Each number is 128 + 32 x the weight over its row's rms, rounded and kept within 0 to 255. Layers, rows and columns count from 0. Numbers have three digits each. The size before them is the row's rms in percent of the matrix's.

# layer 16 MLP up, 640x160, rms 0.243, rows 563-639, columns 0-159
095:091123091102142116135173136094134128104108109057123096155090036151116144095111111080126133143167148125197159131158091192170084197090115081138108071113141104182055136178167143114132065107139096163115148115127109146088148167129106104147145109125135156115096150071120201174130121181125176124116125170128151088128127140159085123116114068111172082129096115063116165115131139188104085131170167144144131132151174067142116142144111144093126063160174130127110146107157166076144157169136134
094:152025150108090118124135092200091135114166097071154132136120181097151227132121128100147134154122073065170116087151163114146148102083082116163114129145125153158138137145154167111120134028150140159152139179106163083165151131101172104062114089139137127126114182136125117071134096125109110128117123126119155108140137109071121104132115146145158135146130203128113118089136136093195084134130159108129117097142078150083151173166083131051195140158115117134123149091162159130126133100160177
105:143094170116120099191117027160080135096123151119195089194106151148148131110110137127105130161101114124126128189174157062179158171183092082119175077128153159200089161118092163138128074134160146140130153093135094163121131122142155101060129093103175132119165115108104099157140120097117160145103157140103143099106164169115145106113117138152110083120112149081137112114158131191143148178091192134092126093081132131028110107150120119127151177171136104130167109122143114155163098158165083
096:134133155105099102083096049137050190182174153129131189170187126128114107154109174148130144172146155160132104102130114075162117117173119088136148134121129082136136130142163184130114137075112131086166197131113137111109170095145129180130182139168136097132132128131121181196072106097170114115106179148146071142137086106140130114124097121064147093106110144123108122088177161098150117126125046210120084085141122153120116074128160136129167114197133160111100131184130136130107103126175171
104:181167100046118126114111169152113102137135187102097152126070138155119121107134126081115152188162110118134123149193117160151112124173146110054143087094173110162144127108153110131138147138089117114061117110118161086068134123104145091111146141113121125131135170183073144184080098148075081091112129091156127120140110100140146150105041121172126104157132203106112148144113114041124097143121103184088108133130126174170141142075115119161127082131095112205071197118115125122133121081129087
101:090182066130173175165121091158106146122131105120155101138082144197119154148089126096090122190182122113153110144121124132079141118154140152171149118043110139126133159120094178112096123110126155135202140146146151098130106098168044135089146128146156130100112130130048145103078111168068129147127147086129101122075108088151121080116069174099145157156113131113146095130092100154096173208130154063132118125128161092150193115087133115074099127148118178113129133127118137122152050189132103
102:135082102099110170176155148169102117152143098142191037111127181147084136133127105142139128148107127105176122137105110193162123136130057080135114113155127166126064098129151120096078118163178185187076144116140158176120127151104103120142119189108141134237114146083083125142129164161119159142104151116135093091081140112069126111076123134173046118149104128108150127144092152119088126093110135106147118133108197142168108140127121160122174074114159096137088134160124045156136112089114124
098:141123089186148150103159136161113140105114128090148081131124110164129100092164083115137222122154160098120131122129134175102120099093120100141138145140067157083129113167137187057100128134077172070142106186077135113146149164145146105093167151169167141150107145102070135152145166098140209136136154090113119147114144109121113166121110183084094096160165130110151160108154182150092186134083081108122097085171118080113170046204124134118133106122136105111079108130110073121118050125131123
106:120134117084138131143096181143159140131135152088095110095106109170173109048136148143193113166147124110134138129162183102103099141133194138084178104065106078111143106185113117145115096112128077170102197084167114104146094188075128145190132137100157118128093198166130163137085158149095146146116191121143151143106081106145126126125120088194112050114108066125128117096136118146121108110146180135154119138171099144111193104074114159137155088172078103135139119060148126152103103173141100
104:138090131126106085147091086133080060121120130090177127089198133100187113142100160107148156181129115124135133135159140164161112156110122121116139186117072084100152091157141117153092113155120180195156168141128185133127152189102097182174160106203099080107162118117134120176076162114127190120151083132114169157132144127146097090125167125177133127135055112123073107108138132069098167145169120110121104115131137115088158135139034131149094127127101141129135143119104115151073159110191202
093:133091097171096112192091207190110137166138125078097123088079067196123105111193118088122073157194121139101138149192111124085216156113148149132116194122112079177060102130113128133070106113126184178093154164144141117085162082119165160116129142140105160088124115076144139121165128131104150126152134137130121133107150105092125138116139156141105131115117101058098141164107144153132127081105218096161141109137133137162119116117100148086125150120068144133087148110122117157096134166117072
103:140110150145135142166139081095083119111097184111187118187086131130102146145134108065142125106137110099145124145118097125103137080130086136122161112080136138120122132093140136179098066129118142103099165102087103103182109119134102159072152125132203073155201139121130171130075155204176096125127106144165167097073063071133197113103128147190122053117146099152124141088160139142127128170142148135104145078107147125118080210061087140078092125137151146144132115110067095126127160124158143
106:141111152114116165119121113176129127138138084154164124190120136082162116126160093107116125075110114151163126160118133136154131130170149056154143135193146116086131127133152119136063139177166125114091150118123080143112143179199146146132124177120114120096076140175103091116133099165124154062133179045133121166173068116136125123140079146144181067141148153104133187161124116134135146064120095101180177123113141164115208148124117131114151175087059125206092103173131082158077133118148079
083:092097100154122109119086188156167092200118168149113101153146099153173129107092067140160130089107127095155129107140126081090094101116147122126146167144149126164195170104101168159142102173129110175073096083079166119126110144092147160150110093104188128140145138119066131129110095140109081155165084151154119083078136143132111158177108074114054172106157110093067102078174123169146090108092119081086095182089170143106118141157152072152168116084109130156174120172149115145125112184155143
104:158064138117168126120129115128132083102117212122127135121060139113113096122082094125131082114116113113143126166108153145135130129118158152116071143101094100142135129084153179079175077128165112138123158098124136097108117188210108103084125126161128164132091078111122225061187142155106113113149088168110104118165127106132077140136098165123170116157106064124134055152168085092115119198168097080161079102141179085088113160099185164149106107137133128133067131147101133110088128160153148
096:117092166117128120139083117096098105123142122146140179115176129119103117117208111094218098145114120144120094068127089077182120128155098164151080111104154145127091162177099142139144135182101096117111167121160132148099117191127123160123084140068069129082074170186128109161142142104166130103120140126125101164075161150169116129110093137134173105128130123056104143104171103124070142077040149144137152155113172065124100091075130143117102147139087146141112158109105099210084067127131112
105:134098069216155086101119154098138095062128120097144175064136168170127104187175134099137129070197156122145142110120127082113151105141084120092122116132120105112118115055151146085106105121077137154164148123120100087139187107111102169116160120149184134107148149127134190128107135106105108158122139149117098129115036151161098140124083162091142152103098124153123163137141147118128178194140114146188146065178108176145161083096155141125114100104142084122019106124091134141127090130110165
105:129145101086155133163081187166130096068108137163117112138164108120101143113141133130080125124121193100099150107123102103132076096136135126140085097143062119111129135080178117143122146178164047117159058104148128111102098172066122078126088131102104167087106115092145123149058184102151140103192165181159109146123146148158098143102129156098077099153155133093190139072127164106148133022185140118129107066131092093137196162159118153093120107170111139118149120137101150119121158143162131
100:094146124160099098120062095144128154111059119126117106187179127125131131132147120086143109120180102096101142126162081181109125134134134121090095127138104102096155122072154119178115153083127045110112155139131117088062058102092133160110138101088171105158070118150168104123078125108149119133123119142158101163210103104120070093069135127081198203106130114115154156145115127131102131091140198173082173121157147148158102109181079138102091133124104106141134065121114145125048133141168156
103:094108071179091115097135089148076207139123084089145146183106193111144119138164155122143134115143140063100132122169094130123085185150164102137135113122180147134082060084122120190136113166139121111144159135149097081076124087156129170189092166151073124143117116109126175122119111129117130104083161131091141133199138095125085088145217150137177167123142176140076155140154069148135173156118113146130186162164114111124167164149130132144077160149090138134096112078145170151109179118105154
098:113058182139139130145112140151147151130144114139175141141166121135162149146113149172179195128121090133171162116108093131130141172135108066081109136152153112119108070155095152132102078170129154165101116106157139094124076142094126080140196096104143079116143118148171083206160079059169088184144151151077145134128177112094132077079200143113123154101161122123095123126098098101155112119124120051129141163139132080185081132149058128138152126124128152095185207095121135133119081110140131
096:130135097110136130111127155082191159159163158150087130111053091187147116157200129127043150150110134183187164133150147129152197152157209166110148112091078100124132081132089111132159062122162159140125158137187140110108077091075163111123130153116127118109182210097131127101168133179106151123170167133122130149109128120108162149142123151116150121125161077109152100111126109162102177132129084143129175106092141129191143122096175168085116078087193148097130165138137146135142083097139159
088:096149150137152126201114096109175116115123143170136115161089133112085143087118109133181143093058136180129126107149161139166105111095169146149098151145094109160135150109141110114197108092173193128181130076137136094131093147116113152155171101087114144126123140083094132088173107126147086152144115142075175149113106083049080133127129060158122081115103122132135092157100133174086112091180157105122081117143123157118174128146148176119174060102115060123114068130129091218119109172168174
098:091108151124135139200112113145143089110130165134180126171137102187145000210146136127117136142093101157156129057096115140164088106053072100077157064124137106135102114117157163118186092074144098128142116110160158116099138146100169100162138121149132134128128075208178166122097124118117135162120138118137146140139170150140157089101125192120117135153098148119140111092149146127143163070130105139119137106137172110140137116110151102136147108126086078148166161200053129105094163096158114
107:107068112132113146100108124148126083105134104097118157180029130126128139162137106091083149121098146117104127129171134123104119086133177086105108162136104129194096107078139176093190173078179069104151171092126121048103124092128135132127122093139102131131109173135193106109094100107104085144161100132039137054167166137109118099134180140154160129132092144108076182134168140172179162168130108101116176101147150083128080108141146154112082171117124150151096089143101139165093130114087086
124:107114113157126115097067169148144145162097192139113187144115130121172084205135062150093095134148138120134128161059090105128122181141083153141125191125093120111126127103127160056195073154100133089171160122146092151100131171141142073137128078100116140069145171142152168178125103170141196130146113129181167092109174059145140143097118120184107134155211104110160117108082131103132165166126131148120125131105090108089081161135129154186153145156071133148142101132109132090142100143112168
104:124118088130177121120149116114133087122134114114154142125156128115097086108116179111105142067144093159124204195076136147162104125142116040113145194130098152108147145069153110125093130104103121102118148116163125107129085165153112149087105089132097061123148184131118139154078158121100149134138078127119159145137148140151120063070101136152084112137114109145140082179135140122162134112104119206104079063208106090130129094120104190090108149211116127063115162208121139116167111127093173
102:110149142167101151139156050098185132126138120155120044102104140121187073095165195098163106123108102148142150152177092149143100071091137086157180134157107113108129117078163093152119126120131117119125133100102090152122107092088087134114119115124113070078112081145176091108132156126124142129127127131100081122100076158182142088056123117132127139176092173190169110102107177074095110119159098156144156134164092082183080154127081153144123132085146035149154113080079142101113109158124097
099:100068144139113097147059080121127143156134116175146092117139100152147106164162117162138118097146120133089202114201111137112149172125092090117081162107143132124149135070089110137120137183146146097150152105142140085131165078099085159102171132143136111159163118048158204097125085161147091097133151153046120154145126142125100126070170029095081076133134100073138088102142098109136105124155182150151153123154102107140126131148087147089101188082111121129131151093145146077158135131198150
109:118165062076105097085126125147082134141154169125095121174109124120154090119139166131134103147129074098134129122131140120107097142145159139128090106131177184113127096154095140166151130167123171175194157154200128157122133097124110099173089137163191145160117177091152068106180141218098085128150109109130129136199145133173109105117078143158107119141147071095129095136154188098154094086152144105127140056169171135130114128104158124111082071142166141164192164098118120213102101117167145
094:123099157099127093183127105148133122112152155136120122106150111116157146133154065119171101133147131110173090122118128169151113107136088108202102116140179113122186138131113102061158075115156110093098175130121113133124184103161108184101130144087222137095121136081139107099109159042130090121135166192175071061096117112060124137095105147098095071100109119166168138146132150064138139154053173140048161131141143112139125121129172140094165113105203116125154134148122137124068109144124145
096:105132093118087147089138150143125102101193132147126151129129093101113102098079156120075168151159129118119112108149086126153096158058188136122118234148081113078136158090114129146116146157194161092153136197118122165113134100185115141142125123119176158123120129123138083117173145136157126151126075097089157167067089148110109048119101214106106173166187097120098141144189109069107149093133137109174116061143175129164177135134131146112134122156118124132107166149147120095084080135161181
100:146118126097181139132092105131140153151142136103113097028147167154147100084124153086130102119142128137158176103142116104108203118127135146131126144150177189084172101167108131079089151137045169116147116136108121145080180102131135157093133080159106109098103125123121103054169142138165134145211136106204152173165099158114087141095080132167110086133152124111067145138106125122144128181118124152115072041126171132114095160109127168132142071115188107102141118143167097139162114195153155
098:080124068114064128088154092128063171136061133108103116110154210068175158102139127134105141139154124175091134111156134101106080105153054134144079171153100103121103126171111115063174127131082188160122144112120176140087147075105091130137140107180139120145098095196171154110166114135114116193080130163090108165122137100092160165133100156111108118138096173158079154100148171134161136147121105134167193130153146116123161106085123097097101066091133166118110052116137131145147127101128095
096:171108122119110117099099182126173160114121195166129145145095068106193193128145132096132143118148135084163143144120132175128036106141124099083120159098106104089059141110106106155133148172126190092110129179092117140115136182128079114073084099156135155152100152092104173120147140089111112112158127134141164174145140135120091092112063165102212145098150153110102109092166146090070107158111127163113120120149061102084112133156176173152145119121112103107061198135136115107169084088153107
089:106164102145136118091100080119145168108114133108116133135110148130112088125148061021159074173127148126159140126140128133132145083114125161172102191105113110131119169151157150113126106114109030119108130161155087173140116165129075123124099110107090139143156137157135124110079112110167101173124132065079090126127171194111126092147149182106165126168118115155116179102142170162124116032073130123205134105077115070108152131078153118162178124148134187171133165106138163159076128150096103
100:119141043099155138196141156138108126158136151081124109076191165130112149091119166103145090088108181160121132102146116145147119105172201152123117158133127143148093079101129110116160185109141154130131142108116165105102139214108083131136120125088139135112149128144033138154160081170113158124078136074152086155148160154174171148110155156155115124155138119158140140079109136142062141133090091177140086113165089125222067118160125085114149134180142107078131129114064104089156093140112090
096:120113164133090106147163170176102093139048113160152208073110173125139174131157075150146132116133140165141100104089133122126152092085130133132162153109124117095129155126153185156111151202092116154169115099068163140066130030116138176135171165187104114059118103154127154176096117104117094139144100155175093143125130178213079117084158144117178105152089128126120138105094191125102115093087117122167120157063113122105100143117141154140098113143106165095110109094119177107151158100134104
104:139157154123218151122079077098088125168062124129136111108085096114107084105120090117148150225076147147105155084123132110196114121094080076096183117132145103104166096166106148126092149143117098095107110126131160156165128102087101127150103110151139163152078152156118098137198158131144079157145139088143110144095104179144133169063118154171102106137131113134169082118155155113151153123159130151119185086096082111122095136112132056130187140143102068079080149122115195105152132186108121
092:165083136108138138137120131125117171147146149157134106096126079144158173105107120105137135156144077079135132128106155093138107136134143092122076162114063129107157224128156156105084122133105169117134090070151060122140159104159092138087174133152030190085143133173153172151182153120107126082112143124023156126091096140156111094149115104162183173162125136064177123114146154155087150084108074155091156130122131175082128124104120162113159122162142083132147110096090124048124122149134121
095:155113134119092086202080115083135129083070167152145104113132152169113153115099126139196189135074151167119133116104118214100125097102128100155094086131097121120182159065149111153086099113118152128132077148097185095087117181135110132097121130155171155088115156076101185145127143088131152150133143157201124113117181085121099184096041188126119111135102156074114111161156107137122156174133167083176141178170143090123145120127156114171125103098137113155087127098112107097145115123150184
098:093091114096086081137107136142162120115103134116164201121095131091107179165143128079132144157182118189086132139232105178161147177166107038130135129139049204115123125099135059168093163112118112144127120147119091138077155106134147059096142105130143077124087111120091096167114098138134102096116180158154128108124131149122142089135173126109119111115147131151091117072126131149174121128114163149119105137078067125079124100144172089108105088128078154183150136098139098147110058127164136
099:111148132115121093173107152120092115213161105131152122137085148141118134122123097123192091089135098095129122085087124125069169080117111139092091142115076161165138148144160210073061106107124118083120111184081157139129143155193188101134139142101133115092205078103134157119097133163165133145109143159089157144118132100135190168120102148139109129162130103162184138102106127112165117050058098172155172142084093166112118057097137118122091141151118095122130123067087155082162116096122147
097:104122062131143155113154077128116142077129157155158155129185144182091166121175147087146143088087172132135152201123083113113087154209132058152133134115089126099173129128129109123104084157139076124162162167120089137204143103110066133098124099101147087093179086119122133134097184179133126111156132137135181155123143154125176109122116148068113146166150124124191131118108071108129126183140136151159104120126147095062112165158116143069184139152090163064114156126129149115146115157054086
097:214154123104078138104101103093104129116119144090107165191125109123162087084146124113136127092158122103123137104133069143180126132131108141135089159147103123109128092073157042172147136109098125179152122090157202157135138123104093131137133124052170102109124203171165120130069097048066104123110125132071118107167138175099110108093122070123110123139152169166172158145161106161146123107077105155103076108127108191138152077150139169145142109141169142176142116133069141123076152139074138
101:122174128156136121138102075176067093078156132150187080114081118131109132157164119078143111092144133107137103194156147083095168135149166155179101042149114121120103169081167151132076143090100178111112116075125183095153167118128159122132108080118124127190128153072130144118205135152124130099106205139180106158111141128096096116059137133141122108141143134103110124120165150148161155177100119072152123113121149158105131107148112186133134140217087130095125084135128137195118081089145178
108:092076124148148167163115073169116111126129137107159197121139071114112134092161151119135104148096132084122154121121143110148156124196161170155056147100119076124113095151118129111148091148110174172124131118101119141121099151131142069140135107161108115097078058150130149027113141098215111141149128113151118117196124152154063137109110117097083063147131092118132149169135116130110167114156064093160165082076183155110133173093145202147090121097133121117083088147134168192144096160142097
106:142137097117127111169085102146142138094145153133151125107147211109127183175136089156096165141050167152142125110128144102077084119127131162116127141100133156139116113076102166137128174112151157116136105171180101135101151059124139169085162136192109123066155115081109126163156121076133182139123111107126147132129137142172176129019098152151050186145160165110130127142117105088140161119104111081121093138079154112137150084090067098099137163173159159187162122139137091196097130093171115
103:055127104107156128133070155195089069078139102120151128110072101160113189186119192154133120157057111133101152158153136164091127135121104126111170147142070133082133099166145176150118106134097145115145123145174128155094119079099103130153147116148165137079068158148053120121095129138137131115157130126099174100173120124148081149131121164145028162149139089130087127155160086125149177113197121109136114093148134151153136120065110170139134122168168160149149139037118111132146118115099198
101:120119133151105116099132075133128182103173117078147138039109158133078166045175132145124139105108124090140061137201069092167147120076151154100191180136137101089119124153183104128165127168119134141141108096106125193104125109161092136097109073100178154110145174103120127136126155145143146093127143107131099130165031144100180141090066169127126132126114152138104118115162102143097124105159146108150120140128161165131118091066100159171167101147107108157098068137149200137057148151136135
101:143159112117208125160087124110116150094106132054113106127209214105175128126138135128104126162163133040156118170151102111100131096172163156115164135110156103091132165129182114133112101131162180129100110105126098128120190156102063161094122092105211171085152119141106121121175144118110135138140121161150129188130161191112163108094118070133114140131122129144110135149118150128095167095133181139111167142077173136122114065111181131109156113153131112078089083137122165092116049161140184
099:100135107171122119189146146131131113169217103133138188128115144105110128106186132141171124151130153101107109162124112164115166173066083137122147137125121175136162201095163136133134118120155126111176112075145155178149140175138091119103153086127120150148140090121230119102140102127053089134159161090130118154137111105046108174117143116081158082172085102092159119152156101174087127116200112093111131142174110100035111169160109099124120097174142144124129115128107177131110112171191123
093:171109165126072073179187121081164114110171172139152132085120127165148101135110069114113103102091089113147134128148132110144070125130085148115117156137057162161185152148151157114102121125086097088125142126076124128146124102150177066100135112095149090165160116138088214138165126179085113099148093121147130071120133104193111160051136126123099148128111173128165098048140131110149182132080104158154100106142095140157115088058133145129125124141172142099184127086152136191139068118111166
086:118134074091159059145075166176114113038104128111114163128118146071124133093153141138133080114074148140147102151115116157179163087107109141069075130151169100128034146192146135139102170099061116069145142075126107122133129119075129108134136111087181153129173169194152147087064118149197111151122154129057162171128117098117188140091118150156148141128136133110090097110133139140145093117117116118099160123151134157152126144121138187131092147101173188100114145139074155128142094109131082
108:153105108079149095154163141136161121129112145097140151156127107164178168132153124141146128094090094130121133126114087108175153171116070119125060136063086140157130065107131110174125094135084118107107096069130129121131115130173138125089117139158173079101123150082113175138126110208089156147126127136178122076149107178111068140067135129154194213135053140101158141137155113131118070103183074138120163108149152167137114128100106127160045092145134107181106088100154140118107082174063119
100:114094092132130096143074156159106060205106118088119137175102155061104130126132126162178113090190112135112146110147101179127178123102198138130168157127125124117128121109142097125132141105157110139099144086050175070106152117127171139136112093106179175096123105125099133081131128145157144147111149142109146166166137164143110088110247192174120128094151132160129081068122099178108144128133114119150118109140071164197123083126071181124172098095124092154136151151171157142144140082096113
088:109116140163132141108152148127140143093160100133093098107126131087098134093196103094172179173134143144130138110077117147102147155120152087052104142111144057172114135076105125109135136168163126125168166177134154126203122114116116083117184095139075104143151154163100135157145192111132138165123165139122137174114153101128143124103169105103141175148038137160128112173144117093144077127163094124086016131172156067127105154103151200098171108107105201128156132112117149120162112100063130
106:193057167146097048107103120147130098105106115159143077162139142180140117104104121120159126133127187127139191134165137156121153109132152162133186111185105099117063076071127120096146161128131113095115165140148153135151086144077134147068145104117121126154120165134172212140129120089137121098068153118117090170169179108104150151168129145126158110089152151081088147098122118115111150152137137140127033144144095167129111096223136190149144109085150117090171185128110168149107157120117082
099:139111168098150099126105185112137106097104153100152158112111104104155157143125096094142162037113110128118130145171132112190105120160180139176174141124185147096143136116162079110138129136165098118149151100115089155163148207133029119070129107157104119129110133114152189104110192133071099103094110086133079157159096111058064124135057079185053121148122148106118151123173148153140079151159117099135107136072135086127079181155116119105182099171117160145129137140160121124106150123116113
089:083051088126148140151074147164152172151115117166102174123122143127103044104162148147119127169100160098137077104149112135189142129148119118169112087091049142120085155135139152105086127110116173112117190122171144077048129206168190132095138151141142178141145143152110112106144097074131053086100139120085103100163138110082142115128115113113107085170103080140145089116126163121123067151130057118119164098126124110143114117130116189097146160121104079169124072131158117175117164098110101
101:105121111107138152120057082111156161036169121204169125130118083154141141116185112168189114151126101150118147084136102149099159097157115172135127085163140122124117133152154137130169138102136175095135126084076204150146126098117147066159092118138134102134129086153077161124142084122082096106150118106113084173072091099175102098151108137176186043114097099129141104105158092080137072120137137122189126142152115143104056183094180131136132140139182083167123125117142164111172145116159119
098:122177176127148143118206162079143206154151145091138117111155119093156157106032107155170078234083160099120109170114147156154160131102145122086141160125107122156123162078112129124057191102105128099134073146080168145161184129132109172115106117150161170093134099076104124116080056134121069142096163114123108121160109131149135122089141142119116182140083085135080127117138117155135182050103146120115148100105147162109152135164179130136119170182129121105118150136113142145169139138126142
100:165112147089106052121177147095130117122116131109103049049098087081136108161133119161159090150125142140138195168154150122139118106124173156100151117153104128112128170114123125154206110086077150143110136108142128112099063125143080170157132114071116124092122045109086137187107130125124083128115171139128124144183121122155163164130141139150127103182125204137161061065141127136153136112125133159084196073156102114128122158143129146127088081105168163052128114198171141121161101138157130
109:172131120099117154136153171147054177110116108126109141132159147148139137182131104096108065159054109099088133106144168087161160126115155133114147167110101129118135064086098148106170130185116169197120133138122133136146088131152148110102173141134124121096086122124113166052106141125147111156149104081108101187048105100181157117150111112107139118124130112106121119172105097115085165157126106109181076114160103098082159108082090148069179127155145104148066155163066131147113190225105166
103:153075186172118131123170151049133117091091133164178161117119089118201056115157136119139146121124121126098126113151162125195116105176144110171097110097070043140109126149108146135073086094104138153153145068129212126072120156154123077111142154126179089134106135109094142140127126134104097078122150095075105102191164103110124085153175159183148090153146104121168071152156134092175142099079135111146114152134131147149162101087111153176184092128143091090154102119159143112110137171132100
090:076115149083140195125133155090148178105111146095081150090151165149135118127088082117141121208065061117122090112129132105168138183102115119128117146143164142133167110166153149115138147175191117123147125096132156114156083161120088111108143097154181137160138099115141177089124065148113134121171099182146134191092086115086142114078177174094157047133107077138109151120138146136137146132119132102177136116130180131135093143084114203119149079138179053160160155147169182158146175143150096
095:143151122069125170153084125129073102140151152161074109097123137148132180091156179119109129158116114090155154143130088154103118076179196063102189177093115084107132164092140101094154087147124106135132118115151087068155053133100117104137154090133125211127151146164131120153108109166129145132140176129084113148109131071136154152124134103130177101080113198129155161107143143083116121170130128161111062170177100074126102133077136151099094145119145136122130146144128086125019139129198153
104:088139073118127079127091159154123082125124061129068164112143121104132217107132161123190106083084158088159138137077124154143118118134133122134108179139126212168157134094165109110071115133135153140161134192110090083155084211127068100112128109121103103116134158112149152116154130111147132105120133130136112088137114162084126118073131105131110108045103178081091137066151109113088188123128151105108188101153146112127137094177147091133120085170125146069120131106150145131088067078074142
102:139119134072101128105048091137159161108087142186151122167136081115106124121148130114116132117152142142144172111120150138116074134137145067128155135157135109127169105158099112111031130157096163085143136148088131142121114066119163110156114163097105199151086115160103103137109066063106154055097135147128141087116077171068097111117101123140138063148157153128132079094091204140143195068114137124118134147099115087120137102150143116140136084100041108175109122125132167132168048151159117
103:159139155132136141112105183115171170095151135191214138109129131112081154148133117153110138108125169146107109107154159090028142102142121129088156103130120066149110083104075071076145086117151150068145131130147132216126122166187129144115117126117063174099154128105044114116145189103116154075120128107124117119123121085054138077108120164163134134085123041130089109154148119171167090133141140091077089105134160104121123153133106128162141143196166130132133108091115167091122145114104122
099:136129131166127099118097167057127125040142052127114093092146192101127151123169107125152134057108123083098157115118141196096149124204122140125165144089182102111061113086169139114133104088130115108143192166143145090142161090081109122112102135034092137190084140112116139108138096100143104127090121198124159108155146133121118151127184135193120151157157090085149080088128112126176108119141118141089070147124149139163098115146116133167095078145105170100124128107092079153077122125118137
094:168109158135110116131168133177120098131094082133130135058136137127152176067123142058127134132169131127136118131107098150137147192172133104106105101122124114101154103105144141117129131180110060109093197124158171079168148116155162157129174099154140097128079183177114098087139080109127111182134078135132119059094124112154092108136119174154155119129142080080143134155097212116116125147125138103105121118100101178177152143065208119139125176105149151180178135068072172146155099073178125
104:168105127111156115100120172212153178151091130143126124118111093102104219141091093173133084064137085124140126133120103146188118098180096100137089166103105111119127119174154119079122079094145125145131105139098060130132158171186143096094107123143143137153100094167118066054149143163108146071180131169122066115119122124074161116121160086100130141146116179122122115111157126049091072101127110126091173094152125104114109101115054116152141082089067142128105140101139118075167158147147105
092:130162102108122087118141148155143100133058137117154162110167179126134134102139057155187121112121164100172157140165116120152153158079143131106069139123124122185131132164159160107118084173099157193144113099152148125109119128079107083170064128080108145105105115140146105187129133050163183068124153123117114097120109108135111126086130178180086108243146122153102091121096178102108108187142137155111213151085133133130108104106141100121121102147127134156130101155126136049120103162079078
087:163117097177121085100143118153121093121121121090199178117131100126188142130069119153201167115137166204150095109076143144137148108152133138143104139109149152121124165155154140048086162107133123139117131106081119175075118162143119094135147113097109154150155088130070083084089188133162118126095168141094152133128137113076132174193133093158065157167150124106146126098158172150127122138106071162103190159085169138138168148118170182119090116124095053162096131149147183161144112124198148
099:127082095152162159129177137147096133145161118144155107137171176150161092136120057164146131119126145134086151048131151152139159125133162080176156046115136087200152133104138087153121135159106130100147125129172146106193112151100135141117169072117139133099117172140087138137147123081118175165105114127199098119146101147198095077092152180145154189098132131127022141127155105081119133172096054144089087087117141115168125089115173152148127134125165135154136105159100129165111086156134184
098:120123151116142148211096158111157087115148117157164103125129128139091072106143119103119096108144127084143137134127091175116136105122133171206109111090180076166124143090101119049153132119111107136133151134153117122110087170099116108150101114131162171123151126188108108162072145160080123107143116117129105129113128113077113049123120190122127142090143066147155098178224151048138098078104120121090055118143186147100138114112149165101158103140144144031135119178075120127072124142112087